config.yaml
n_layer: 15
d_model: 160
n_head: 5
n_kv_head: 5
activation: "swiglu"
rope_base: 10000.0
qk_norm: false
parallel_block: false
init: "orth"
init_std_o: 0.00656
init_std_up: 0.0359
lr: 0.0017
decay_fraction: 1.0
batch_tokens: 16384
doc_mask: true
Each number is 128 + 24 x the weight over the matrix's rms, rounded and kept within 0 to 255. Layers, rows and columns count from 0. Numbers have three digits each.

# v: layer 8 attention value, 160x160, rms 0.0315, rows 149-159, columns 0-79
# o: layer 8 attention output (transposed), 160x160, rms 0.0625, rows 149-159, columns 0-79
# gate: layer 8 MLP gate, 448x160, rms 0.0804, rows 0-46, columns 0-79
# up: layer 8 MLP up, 448x160, rms 0.0757, rows 0-46, columns 0-79
# down: layer 8 MLP down (transposed), 448x160, rms 0.0697, rows 0-46, columns 0-79
v149:076128123160125099104120094154128143125143117134086101140137122157115183138126137118149142156111120107113137090128086138137112094125083150156128125108132090124126149102157136134135092140119149145079114127150114135124154084090131102137097170
o149:132140121071117113122134147127108112139146124134111128122099090155138137135105147122132129105115117140142142181107140111139124130089152123135175114116123155172157146104106113132107109143134172147119121174161097148113174167180151119115130146
v150:133136080121136087114131128110130122127125140119120105132156127117149128158127103134165146113133136103094108136151118106137127098122124127163152101097093138145138131130140108119137188136134083142159167104176135129119095131171134138127117101
o150:133125158157151137156124183101135173125128121191135116097116139110118123152151083146164098152130123127142143126138139109135139107112155118079116118113141086100127078122146179101091132133173131148117130117094078126161159107083127112112164086
v151:107114120111135119098131157124115143140130162094159161142127125069118142157106159136090143143119140090106156102136140100098147135117115129102183165131088144133137080130087096136154171138122095101142105096117154111150071131115080073122153126
o151:119127135126164110130122092117136141109139124154116118124112119141144092119150155129162108128156182082117068098119096117147176160138118141112089098152104098093132134148155139181171122094105096171153126099104094156167097138089107168091145109
v152:093134119125127152113127118142127134148105129117087180146121113164142170155112146147134135122148113148122117123117119132111124090146123129144111104117119118116158150101120126109102124118084127140134126163125135092144133155140112148127129117
o152:176133117107127123151114154100140105104113135138133148123103144107117120128168111154149129142129097144117141166131128157131100132113144111114169137151131160157147168106093136108108110142125122089103106151146137084112168103123131100110140151
v153:126135148108070140139105098156158115096168141103116141134145138111157146145071135110127111118106123166139117100139163098121174113134093076122117138146130116081148157143131122124094122137137118117105123169130114127126133114130149091068063110
o153:151141130099127099130129126108138110131111149102097094149129134125093144140173164129144153128123110116152107135108122164115098087120122109145162155129122097133189142117117114134194110117076112136151111108146143117109170129165131116133112124
v154:108146146091134101090097087173127139134112096126134143123121093162141186177141136116167136111125111107093131154109116145180125093107138113140176089139119153157145145101133174120108151137129085096108065140105121105149124117076151141143112159
o154:122141112107143157114159180112138115122110117160153152112097117157122133123108130163106100113120165145166110098136144100092096153117117128118124121139130174165151152136078133100153127102136088084112162160161089145118120124127128139122128058
v155:132115123156138123096107117127133085089094102113201129137149148128137107111139127105104128149156110134168182116139132119105103126135123136106122100089157151078098174106147134144118121118094120153097142145126120156130146108109161116097106127
o155:094120100095110128125125144143105121113146136087178122109140102163172119129146174155140145107153154120117136163129097125146109163142094145122161111126127109135146150097167144109112108181121139073103133104163149133141130175107103147155110150
v156:146123136116116112153123139107167143127173155135163098115160136153145099142131137116116124144144135127106115140152115109115150091165149175099103131158133122133102118179171099149133132129153063113150138158126133194098124109112140162115146107
o156:091110150140122160135111142128144123146154164138110102144111149117132144157131129092155146155145155094144143095130124123101133084126113118091109138162102074095140102115147103158110164183092157144162134050143135134140108139143066155123118146
v157:083128153154113085097130169171128180184128121142152139137124116137146170134140168107158159181148162118123141128149084111154099125151108090119171104110117122165134133165118143125146138127119134097121138079099141157093126130152159136127095122
o157:104115126116112140139147141100145162096123112190141111100136077130165144146129117154141114117125134151162161135101123098112130142090153129123109110108128137121130124128163154113078128090144131138082131107119108164137140137111137148142163108
v158:137114111105111094132134126152110095112151132137157145124151116143107139153128171089123132102166107137109163136093118106119124156150174130155142096085112131129150097129128124124114171140121093159099123141123115178097150135115118111140080127
o158:143101134113126135150134170112127144140131132163122097060123141108128150129101105167140141108132163153151145121148121114101130118101095096098144093111146096146141109145111111181087136147123131114152128107138114172112126092102129133140130090
v159:143120148096087127120148140153101059139121147099140145156139110176148112121127113159127114138132156104175127144141141148164114136145164099097139134123137155141113128163096116112106139118126136157087120092134144142119153134126132140140121125
o159:136111114097142113179118113133156149117153106133169139102138129145142112148151127181095182118139140123099138154122119107117109139116109113103091108141128143112125152107142172072142125134127092103160126096138148137141140113108116145126137129
gate0:109132089105152158120136127094110117132118100178166154094109112101140115160133118153132152114104189140145096153117104100147112139106155146141127176115097093099102167091167150117097163126080148150111133131102153151095128117140121165089122098
up0:153139138129115135101151138098108133070135123161090155140174146124142141183132147138113139148121148120104156115121118124120116144131120123101125115124134137111116106153088111111111161138159110105103130092125137098140122076158098170125116142
down0:201112144123113102139122119185140141098121171144127166118108121154062128115106084130123104124101097155130143139083090112116102139114127139132178103131128111205129136144115094158131109120132148153146130138126129153107103140106115096135156125
gate1:168147164115085117158131104157148130144138157091121121118147152142127171095084081105100120137168114121141127110127124116177151131132113211163166031087156118139080195146143091117110124136111066119167145138102169115125179178120170135132135172
up1:126133130134129121101116180169112116109115127124107121143150116163090111147113140117140109082116102140127094136110091120133148112166155117151141097077180089143154114155156148104170137160142170144114141109127146130159100169080076123117141119
down1:166141155119101153097122119126160153132113124109146148102142125146115148139074135144141115114109135121160080194128135174108178109091130120158104149108113107118111162139138142088116152153117133142105130088150097133143121107112136064108194069
gate2:135113098167132129107083153106118148089164109127095119112122184135130123116134114079094099092133152110139136115170127121152165121096138123139115097117141118146101121089140133170137133116132113150135132133134117098123187080163133159122127149
up2:120135115089145123115128171118147115138148105089117157119063111138116133112151151151116195156126136120124183129112139121135062115128125150114133131149168154126138121116111134141113068158094141128120167145131130136138097084120104136130132113
down2:126108104196136156103096134142135103132120131152118123114167167138145143112132156106115115152147100111102138131106118102135108144118129139156106101117129116131112135165095143132074130201173141113149117123112171135102142119168122129140114127
gate3:118087133097150114145142131139142110169140113141154116157121124151091126151114136112133120136157151068127096129136156099136109123084137149161124122137146160112119095045140149105137100171115125162138113112098134139110129174175096186145123106
up3:158160168119160123115126112127119136147120098140092148107152131105136174146122144179164161146140110115113102145142124115194150136106120114123155121137072159117082110086116127132148102135135133073100120162087108130174137118123179150094118126
down3:157172126158165116101120137193126145139121129120092117141153095108169137080116104143106141171126112143153104092140092134139150156126161111105128122109152149165096073127131155198205136090075090092091116081145127094105167127157080145111100132
gate4:136111125147115123132119135114123103141113112101073142150123119098099076144107120132145107112126116118104120158141128114128150092170159159112179116122131139153084149124133122135104119123156126156109120145139146120119175139122115137155139130
up4:128163139148195158118120120129114141145124139102122125117137134136125097159151127118128177078152118141143161124144139119153088126156127159179136102100116049153111125135120118132167129169117085127161134137092129104129140152143111147160182121
down4:137112132115100141111090129109140118118097136166117124185123142093113133131078087115149084155170133156125142130139144135115121104116162162125143118158098089163143151136146118116113141148165149167106083121100082104123171115144155127157146093
gate5:100116097158140147156087194115115142124126142127167126148165113143156105106081097103148151119140111143119111137140095133170126115121162129171098132141148136120088128108141164114152115156134107155108136111135108079127124147114142143117134168
up5:162167147125139122175125127129092095138137089154108087138153119134097131132145128115144131155101144117138134145130123144161154131130093109158113154126154167131155085078113136085122139139157121112107166098156144082122136160135147144143163111
down5:107122103149144129127074149118080122130114159133122140123095123104128137163117122131122117101111114124151155138149131130117117192162132131135161125152138095078165098139100127160180120158086114155123093160154117143105093119113121172147151125
gate6:148139151120145139134170127109103139123095151145100086076112151118109143114124107151123205126162069170105101106114090144134142142126127158165132108133082134117111081132167114169116140141134108110131085147099110152149132116126099110137103111
up6:113122132102114120072128152133118114115144098150170086121118165114130117092156147147109148119145115171156131072121135108179156129146129074114107103179118094108163147148164094119111111127153147102104119127113158142127119153117103152109126130
down6:092163084133102162134122143168093189153132095128141129168151152113117133141152110077126120093082132112121166119107124120141106103125145112125143118112140144120098113109120111094134116129150172099100143136178104141114085085132105131139124121
gate7:150155149161113117108129101124146175134110145145118138107126112148110144112120147139111112104148158120157100150087133147089156132105132126161133095107194137153137115150133123078121102149152095149110153144126143151132164147135156156102103151
up7:123152128168154082103135159143148161120168104078161150137135100180111136127094074106108114105135133167144103141160107106118123099123146139167159134111128065134132144164123115153131170130124146108155115117106147124146133129151120155168149118
down7:145155099181123140095134126110108158118152145123118160132157114106108135159120112144123110156113136160117110106064096205098180117148110087112095117136114107132125130118125106105118124141105105145135162130124080103116144133132141115118125139
gate8:160100123097126148117160172141099152096113142156114147161151140138130105115110113134123150092135151152134145130172162145114084131100134132169133132159171119131105146087191129156114127172123092110084146129127141136122135128091101156093184102
up8:073157112148122119117101142106123154121133108187086082173141095157142106101151111116075168137118121143140160104125152150123101132112152100146127157108128131113108100111136134144136061130132158149145146165086139110152094114097138172136112122
down8:116138141131181120138131149123131092151129106080117137109100115121105137143127126106118107138126108144113112123123141107144120178142091117123095097090164131160172122163110128124125135081141142194073142101164056095156078160135152089120152104
gate9:118127126109141136099126112138101137091082132147133120133127151135137097126090141120171159122122105132169112105197117123140139121086082135129141069130099129176134142160155126113112139149130169163148098115167128113118154137112124130132127126
up9:105139122118100128163129107139132133125106101111145125182135113108158132113142130144138122099122090113137130145163184144085083173076140143152126116131150103186125136129125122128154164119115170183121147084117110101131093117122113065094123100
down9:114147125102140104128104161101152150118141150135128120137203084118165134123127107082165168110147146052105129165114107133136091133132156123137136121105120168112118125122119136121171148104098109159158113113149096099150087066140132174146113138
gate10:089146107161164125171116139080125099109134129160127162136134170140084089114150100081177109098131132113159098106140113161112085132086110134135088105134140181135090151119111135147135107119126123131121123098157163098115169122162145135115155160
up10:137116171136150089096111117110124104120131133134125116121137133157095145069145122121185109117090116079124103103147119125136164121145130133143108139159110091120151122147139140142131140134155131157099093151130141127113140139115127156124112146
down10:118134163115113143181095103156157156147079178125157155132141140154149114156107086113120132124150143114102149149107105130142087104130131139121111129120137106130131144088168120123119092087102109150120142119117092132125110150114105137122102176
gate11:121132143120134120128136122186150074130121160113106152120103112160134114125092119126122162072138103107137120083148153115134127136120135146150147144094127158128113181084144179128125145138132110143134124098083200081150114095173114120143142105
up11:105122143119100171124129109154138106064145122110170130144149089147122105156170150109149119101103111136176132088132138131132118161097159110136096129113147118126133103113136184177127085114127149115154171116165121119112153081139160147091075163
down11:119120151173088163132096153135113110099125092151133139087119135149113106139161108122113103128117114115171099159123169105124092187094122116167101139118117091139146106133142120186072147127119128146135104139114113105132127152129166154085082140
gate12:139118143101080105156137190131105102162131155134184137108127068109114100129129154150102123139130127162139148124114124102086131100136161163145145090158091136125109134088162163177091098178163160173114156146109152093133101081142122110189126152
up12:108106167063133152144191122111076082169098142088153123134107121194118118150142129125139132146123161138165117118133170136136148129105123127142160153144151085121176131157123102136096117113109108158121126133137126134102087135129127172125172131
down12:089140140086080152144122106121163107170095146131127127158083170156109116082127139096121109111134096137207121093120164139086095107125109148103088111135119155146160110151137100144155105102148106151138149144133153115119159146163114134156136109
gate13:109147109137162109137109123134120096143088150150103134106137129139098143078146095095099139158150141152134144142187133142093121140110118129147142080139126125092110087117186157135100149126131128110097096121137126098134150110091129150139131159
up13:113084098145184145113147100114146152098154111146139109130106133144087140098115094126102122147167140138097133111110176168079129121116158120118134124136147075131145128141124145153127110133100129154157126116122133146127125056104120110113166103
down13:114134134131109107158099114159118135115109142112134120137153139137148145156138085111103114160111118122143130163157080126151117130138156118116137101123074165150118137102105177137082130196122140112056131130156158130130131151143104137164134125
gate14:164180088135133163104163153160137083180127123061109142132147136128135142112110102105179157110134145088124147117185110091148121049164118111141116088144151128136113115140114154145082149163146133145099164121113174116127082129151118115127174101
up14:117088109145126130118096089140116106123087080134140113104104106104111152155124081179122158159145135123104124093124139147120158117097123106219141105137086157081122159100112135115124096131118126176130170081159139121139130143157092147188125141
down14:140174111117121137131164168148090077165111156127115113089143146124100136119104143141106156144095198159135096117102104134098133092149094044186082179128090136133105155108175170122133113116130129114106148105203158155129118102126092088170097072
gate15:158145095148110156109105115141104080113170143166119116123134157112074125104114135146112116161130137128123146180167111145107145087127145148150157082075123131145143156121145149135153160160111096121118094119103160147095173125097159137142157097
up15:130135145164151130094144138151097162152130149111120167101145118101123136083159147127128136139125115088170148163108204076137140148106193152097119130125130126118097110175155177117112088116141171120094111144081121115143147135131143100127122161
down15:124126112163179052113143112149113086138141141106131122155161164100123101128111094110087121138153140098106201177173112125123109156125146169143155135063148118101083120142118102116105127158151108141132117143123155132121169178100116143157149137
gate16:122138131167110172108068129152132094124135129145092102115124124084100131129148135139144097072170129120141161095171145098102088089119144096123129090091109112164148149118146086120130115163170112162159124156120184123156139081146130162169127098
up16:098140123144085143110133157145140154081127136124170102178086140149163124156145114148087130124113117108141158111130100154085106116118101117135098125089099121141080099132126084134115117138164076161108115174108153111140105145120134119153107101
down16:096123136100131112140137159134152122165115094137135146138130176089164139122116150130111141114082125131161123111125136098117143186150104113131099158152146125115118123132129162175103143072166122102100142094121105113107133133131147100085109141
gate17:142119125117096129097120121145089111161170115148153096099159129097103105129077154147129134170105144092085158108103114104123125133131138133136077147187134164129124133113154144137114122134125165154121118166129129133098097156136121108120151103
up17:142088105116148116168140131101110161138107081112132089126130121105137132146153074130123155153134152134132150130148127142101133139156091092150144119156149113120167103110131099123136125116168120114128146119088083119125117134136122145134156145
down17:132121130149165119148116147127151132107109134143153101104128106141109129128127106102148109120137114137128136168122136143096092111147119134133129073114104114140124071093127117180108144185146110118142124122142131121116143137137163093083085159
gate18:085157121122140131130104134064107112149132124185145113137150177154136079169114122128112108156158102155127146138138103100134145127097181168168114116116110102120125107126169110111119143142163118163134093125133136078121135167112108128123148101
up18:118159076114154108114129128117127105141119105159093097126128109135155123141133151094128144091154141114117085182092137131119096169104190127141126107146120157152149155140133093121126127154118119106123126098144136177160158130146159139171130111
down18:095109120081140156110118096120076090124110128107131158155093112139141075111095076157086133134103150087132162103151124130121148110134126148115142149137102108130161164140158115157136152106151101118129110148128083162107114154112114132158111168
gate19:105157078119132146117169130147126102161155132098110125091168160128112092193128138103107157150095125096079129126144133116116089118075165128115149150126126125141097129098112140091121104145140127136171154112143137144100110115174127142115180119
up19:143105134118118112111097141168119181158122146095127119138121148096107098121154094086166110123151137120133187102090111109130121163146113136170147106148146119107079115134134147140143136118127153139114099129113146125120159136109140128144146186
down19:135147149125094152131113150132161138099113116148138160111112131124134153094123101126146109122169166112117117139099119091114101132152100122152146143141124144107085098119157110141116141163160146127088083131131153129138086128115104141173164100
gate20:125140085090153155149099110157119155111141078144127117121137141163129123085125138122130125169094121128143119113144135107111145109098127133143105134134137121144135144075122087168121140126144131116125146095128144118141146128161119108140129145
up20:101093133105110166119166143119153153148106127106123124129131124068118100149138122124130096126119136101106160166112078089105100149128145103114154136111158128129155136146131146124134099112134153141098118157122124136106141164110151115174102150
down20:127127127147138100169126103111110103122135102120169148140134137124133139095167091112137132147135166130123139116130147142110144130134104126113092090156128104158178161147110083156115174174157152144152121120122097117153131120158128140177114137
gate21:133117083174132173118132123129115116131081120188129163094085114122080109115118120164151080113155147171159177150117132103131126153103144145131120071120122144102155134138092076127127094137101110118148096144115151134149125113162133135131140164
up21:126113147130172137108117104104125114103103119119139111173174125139087109112103102146138112153116125093130123122145115124095144115167086129116128175091128147159126104154100125167129169099107134108123133117119112100120169147133112074156167134
down21:117101117130144139128089157077123136138132150108102164109103091117107183117101119108139135134154101169109090124161137093127177135125152158103139134103098155143093182126100142133106108230114138111150149125123147112109081149126115150096122110
gate22:170180125117137098154173124116126102140089125102127122126141105124118074122078153172141108148108180129123156174134071131067165111122159142136103108126114113149087094118164174139147147128133117121154076124125133134131146166101119116174108127
up22:177112135127096135041126148113115146112130150142094136122212142112123136130103133171116120121169132075110171144130151125142149118114095173120153143185089146107136120129145111148132104133142100156125109163122099110102124104119137133145086128
down22:092089146113118142146121153093145169106129139130155165149132142148099112147150140128166104103156113134103158143115113114162125129121129131133166155151124137136134110112155134124021122152153113132163113096116126123152125135126147093125098143
gate23:136137134117161159057147165144106120135172124123116159141132117154130133127123113120104141106121160116133108143129128146100107125112160152159148130120126118132138121153140124116132102111150157119114119149172132106115092155117108169143145144
up23:122092160099124131113130139125163140146115135140140149123151097138120131130152155118124135139127143095109133090120092108135077109142064122148115125106145083117179155143126127118108130138089129109108138144135110169086098129143131149126114131
down23:142142160106128105130098134117139112135129148117152135076161127127143107146118124144145143071104147153065133103102157166119106104121123122139110097135126121130095157133163147120062149203159130097102127115158064149135126124105155129110089137
gate24:144153105161153137127165133129082081162151132107112104130126103138140142109146136145143138130127124142124111139093131091118157100160153145150157135097094125131134146117130103153094144105172126183100147124156108123100165098144118172193140164
up24:144125137128102113157089097078155142131146109128193122110147132124085158131115142129179164147133140159165122123124135144119095113111163134123140143177135106167136115118149107106146145141147157120105175131121178098116122133089135145115145123
down24:153119136146132114122144142125132108150128158128134114139140157131136139161089138112123132150126132129130095116159110141114155139117133137168124110122122142152062108135167098160171089142137152127127124174154125161126100095106127131108114096
gate25:104121120131122156146114154131123131138143113101151146147099117131128125144140157114124119150137131100096128120121115151130131197115168140093107122137124179112119128088099118095144146148135159151123159095144130103131111126097129149087130128
up25:117146107167150115117117121148114101166131145139115141135115136098123179125127117121123131114120092099135182168107151142116143137178136167138117112159087146121145163149115139121140110097126121168134125142095128130132140103109132066129086118
down25:111139145125088161132136134121146127111159119150159135117134160153110129172157151103140127147120134115149098125122101128132153116130122117089084120130170142104153145098082091172135129123115108142123092150170064104102101114094122140132129122
gate26:141130146108168188097140108125117150168134110116148123152129159107116149111096124110117143097165123100121104133122163104080170131168160145137131097089149126134160133125143121140120100126179113127113127097113156146130132138113118109141171106
up26:175133131177121079094152168089051101133129123122138143132136121084115124110104145133144132122135133169144131169152109119115110111153129107136135146131141112130089126099098139154093156144093148138143136132103138099163102111150159173137134133
down26:124115092135106125117170143147113068123143185176094151085162122124127133119131154112130140119118122124144135153121132119139111140154134114152160135097106135154146088154144090162138122109130158121142089132122068138152157124112141159125148097
gate27:139138069129190137122147109143094124124109118158131124090150119134128164094138106113113093109108143143139142119133113113146148110135142148111097100094134141133148130145136161123135137150138120142205062143063097089110128137136107128114107110
up27:115112128161137127148106118117112114086126156137112093166092101140153117115096109142126144143121119144167145140133149125128133089149110121146130120139118126104174102099086126136090117135136097092100133108157160098122126124097142114148169082
down27:110131120139154108156109124170130168106123126098116133147100089128125104140114086185124117123106072148125137114119140141172115108135141117110159080099140143123133117126123142134098117135101111142115175134159128160134123122138135128142158080
gate28:108130156127095138091164128090159121134105098131124089142099106120126158131149117123135135118087178157137124095117101127115122109140126110172155140111129174091132103077141096175127139131140129128101137134133114100119120112143137128132126129
up28:119140163060131138124149146118157155162085093140143114124128126131118142134150143161122111088130146107108113100120157132106095123136183130119171114131124137110166121179097139143131081126097138135132137142116143106112133098155152122113137121
down28:106129139128158101148089146100126142109166152111165138151114139116145149124112117120134129158142111121148147148099118126100129145111096158074129115120148097181086133121107128129119130088087115109147133107156095134118155145133115149144126101
gate29:139095159128121116134113115154089097142128097099163107107135160093077122117070115125203170165149121125107134146126086117095109137106104180130114131132186142170142140103132121112124139125102139205082116127120138125131143142139124164141154102
up29:105107111115094141093092129143125146132146159133120124121130104113115141115118133143123146136159162168076147090110155111106123146117145105124104072085141122136119091112134142125110152137134160148127107137121145086139169109102138087135158158
down29:117111108149090115089140109111122056171112093118140118085109107167130153125091107145166141099128111069124133156148093123120142106146106156134161160109111141118089136146106169147102150128138147102084127097133108124130117106118144177109105107
gate30:127102108138172164092121103140131124137133107113148155122100149157145111126139123144153145128162148104127132121161161086150095131117117152114124139142124116148127125096147129206126128119157149156153107154127112085151122080120173145129099131
up30:176090137141123095141126115088107144154135105136118118081118140129142143110114156124139179150104141172150131136126140128146115164128100117127154131156146114120127168106139090129131139127122131099140147124095134085107135153118148119092126121
down30:111111148114133120112126158163170151123141112112112133136134153107139104148130099142103135150151107131126135113181136147148162104068089171108125108124128125105113120128175141174132137144129151175129106159110100145117133118150118140072119121
gate31:152113099176118128143112144110101116135104091136122120130122124161142135077115113121171136119112129117150149119111146176115152107089182122158174127122095180137157155101165090111093137125105165144097142131159145140071149089074126180100124102
up31:117117153115161083122182108140100119152081104140151102165122151139085128169105154129137149143113147165122152138116150126130114150114123140143129140105186128126151125188114124119117198135163101123100094134172130163105147163138146133128142130
down31:168126130180158151115156140168098156130142110124152182158151094098164103119106124118111132139157122162160133115110129106159113117126148125142151128146137155136116142122124127140070111099103155074163100152119091122133119160155157113085146136
gate32:183147139129114120169135170144104143115167192108139185096125136164112131130093158127092105093162122122128094136116144155115177118146116152120120107091145131163080152110134148133106115135140142155100132130118158113141125114097143124140096124
up32:099149149149140109123127140102138165114114169130088124116175111140129144167148123133151122141151168181128108131140164131140146128194136117148127115135115115166112132162104169135120150137118135152101104073126162110167130116135121135070136167
down32:130156113094167124113131084130082144147115098072107116095160120120109152123126118114170122147092105166073109114174089137113174110165154112116145171137132152118150149111168168108084158131133081119105105115120098138111108136127120121075154146
gate33:153166112122146082130125148137086127137130135131108135128151127159136115125113154134122095133138098173147087100152140089106163138129135124170155120114152102133127132123116110127119070147174125091141136106195120161149097136073140168137151096
up33:095141116111123173101122129148164108123130129115156117112096153142073153088103126144123135112117131077122121176064129103122128170140127148131179142147096128148136103146145116151103106121139147102109143147111140168107109104159123113095121101
down33:174147128161123105114148134101125087102146147140129136070159078122103121114138125116129136140136113098093161133154142125173140108115120167109157138124132113092098119118124099147132153184130140109147121125145167116136116143119147132141146102
gate34:137108102147155109088106094158111164123153126146157120135137140120074097112144095107102090114133140142142127105126113105117154117099127124137108154101146105120139135136140136124127143109146147199153095135117135160103144135124121113104121186
up34:110134125123128109135142134106108105076093108085209095128170128124101145085158139121162133122134137156115104137154153109122144106130074090109154149135116133125141171123117136107111110115129113135104158147155125172126142126121128139169135158
down34:123157100135119131136097126126137164132137148136046149138114139115124123168107123132109147115088131110122146133122094130133120147135165135116134086121103119086144103109115155163124180169150117130110083129090149090129104154091130135140121108
gate35:133158146166160130171097125126088128157155061104140102089094153106133126104163150162156127132151154109134127127077124091112109144160156137141143096126124136123122158107169137099103117115165102153126107178121157093104124111140138125146153143
up35:082111130137139139168126124108139119112139071119150088123115143072160158108146158165119088169126147136130117131099069190138115176174128123091123115122121150110113141124150150102128108127167130127069128181138128124114105131131110124127126135
down35:103120141132143148120133122140150199110120164109121119117093142140159145133144153087151127104126107158138109111130151135174134109093110074133139141118152096130105108149136089149155109120111108088146156107144116143119145122155134133128039170
gate36:129175096107107150119115094160070148117119126096140108088143097158147140146122084145146145143138151115171132163169134138140152120162136134133150114159129134123073156137119130144110120129161166172117113131136108087164126106142108117128111155
up36:118139163124131151130129155134119125107112174099163129133120121079142124131124161124099117123098122112098122119111138105135156067131089157124111091113065078117165122144116157122130116132172119164119170157123143124148076121089154155124130111
down36:088105153125133156120106118146108086114142128112109127125193152171095121099101137108130142126131096171124143159124140138113179111096147086107130101155133150134114118097103115104104139220144133151157127112116102148114145082161121122095098125
gate37:123142105134117093125176179132090128110124118125130167074163126154112114119151154175115108155103105131152133130139094108140171107147187111146118130127140089121112081100143131128145109128147106132127122147147120142168093164107129116120162104
up37:158171144140132164130092112165093126152094160118162117133086098124108117106114119096116131133118164095116111103161129137120103132144113178127124167123107117106124114131161132118196167105172120128105134105114118116138123109165104113124120119
down37:167128124193143121134129120160159095123127123138147101125061142126155144115126143105159148115132135094120155149072140128133135145153131131151144134141112117082149122137158127145146102139127151116136131112127176136111133109149119122139095128
gate38:076132103152156122157087123144104109117098124135123139124127184160128127120107101135086153172164167131161132082139148131131148120125150115099108157095085151149113153089132144153122132130209092138116116122126109107151176079123118104138132141
up38:054143130131113075116191103114127121093172092170074146111133155150110123191095118116151104147100108134142126124116121118141150077133124140133131113135147130122097120143117155086111156137158122132141080153087116141138085123147112123156115151
down38:136121136121143145147092134119140120181115124106126158160154098152158163148107158115126148105125155147118149131113134164139124123139149061143115111113142087078111178126109142084132114181104092116135200081137137130111130126152143098116130126
gate39:111133077120137109162139154141144146133127113168131165105165158116116114093132098156176099091136097110114139151130138098076139158141136110140152176075161119158079094171169101139110106133136139143123081141129140125145133120123128082140172120
up39:137129126064129137151091107116105143097137116176119092109116109115128107100161140138212150145145101120062149142102141118121137168104144138135094153088123133118115151096159118141124136131115122144138116131085124103136114088135153102095120147
down39:122103113126122160099101099146155171152112097133134132142152106125141104129125136149131162172101156104123109117148098096086096148112098112115116098155110097121128122128150110180086114140141132139140178124119108107164101167129074117137067153
gate40:120144117144173078152205094134107134148130119139164150133099132073131101116126116178126147092123149102164136150132151142137118115128123145121120110117123137147175148106149105125128137146121099123108130110127113163112114132117134106122135094
up40:114133132099134144145134113116134127127112126128130125143136173163130161136103165147153134122153094166142110104115135132085128159090152101130111151147169135171139131111126058082124120136094109150099130162143148150133124142085108123130067142
down40:109132141142079164130138123135126119112161121152110149133111191156154123178156170085081101134123123130127102120117138132143089130087140081140187137131150159151102124133141163104111193142119117119105115099124136161113151098113148136142145169
gate41:104172097108134091089160121179105113162092109104119116127155102123131151143102150147114146140116154100160108140150112115137119109139115149131122139103122145103099094151157117098131168134165122130109139147128116110157147153115123142099129110
up41:109105139178101120114162124135134131109057107147150134116113124169142167094142139131141156115164129116160105121133095163127105120138149124106124152090125128126137103117127153127159065127138139133091110115113098144162094148174113117108148118
down41:159145138127142120116096169135153074141104163124151095138131143160119136166144161119139107124111105187124133142128113129138191146151132133127051159088110098114148121139133117161121125188134136145150126177126076111081092144089118133128148117
gate42:128125145133167120151165107099130115115133140124138139141157113130123147126118140150104105141115074128114105124102154062161134092060138118125138139149154148129137099123153097119150103102149112144127159152144129158096138109127162077138153097
up42:130125120173113122126146129117170109135103116141091122106142173099105119098106146172170086116112119101137143147120127107114138079093122124202139131131134138111116095119135164158151133119131139150151132116135118125102131127154144125124153164
down42:128135167133128140139161093113149133102091109131151158071143087159121150121174117101133127137127172134106108143100155186161122143150141172115120082154132093148120152110151103119189134071096148126111126145108078111130116154108112132155140092
gate43:095088139133110122144128118067114117126135074127141099122131131182146131134153113174162130072155138116135153152123087104131175135070149112132124142167158081140134120096158140112148107099129152129162122146105136122087147136140144122132125186
up43:123137125132160136123109102161148136136141103099092112121123137161129098130121142137134143141167133127135152139129076165121128116142147129130122159152137100126127135132139132105136131160109114127115111150184137141100114159110135163156099141
down43:128132103097130102143140165104144129108158115118151130139118116138131114136166179123115150118147160137132124145139146117104104164148112110103112125128106100119102129143134154133087100191162177097144150094131211152123144125095154141107114135
gate44:143113106143057117110149103105135070149088151143130143102106149148098126138113142161083176128123120123170119159152142065116115108091114217119128091107124115115087160118139119150140149133153104116108092131133139129088153110084157141174150134
up44:141151156159145103146133201111102111125141109130126119112129101091128158120114104129119105154116157126115135128113126134102101103114142091130160141175092160153161142151111142057108119128148114114134116145150141070116165173116089132164109130
down44:115150112143124180110133136145139163127128150130088159096143139126079183147129082133134105159134162158118110131113126120152146127133110121102133154146146141149121185153123133132090076195114139113161123122139116128174117149117095107157104121
gate45:148176137169111122121108127132115105166137109142089145132128172167085100154131127122148161116162124135124158107140146120159153105112112084163136103136118130113073116137163111121118164137140123080163123144084168093117082101159086170170146132
up45:165098123137154134108146119103153106116105097136110122113138153115136113134097139148195152124093133100129143119147123107139132152129132131143074121099152118074158106124089096164122146111137121164141115141162097090132149178150149106127128105
down45:093121139135168112159142096143147068113104150111077119092112149150093140125154148119152132133142127131125182117092166160100108080126116112131117200168157155133149160112141133138079140128128093087090129117126151092127120152164132136168111102
gate46:125126100140112137115132115161099085103133130083138123124175173086153144080126102160156145130128123135144152141118112140143131115111159122100160155111121122135126144120114132107149124182102178145148091110137135109125147126113123160142101103
up46:152130153149112132134148117121132139123120122111116118144131153121090140109123115160096131143097166092126127148146130106108135132112079137111090157106100078152149131092079165138129098107162135174156146178085116112152109133142150170132138162
down46:161168163136125139130129131144093079158152122166123142091143088129155102151126138132148149130171101150117175166133100124122119117145103139086111135106118123114103151110136113174105104115133153111101108112083083124142105121124154166113159141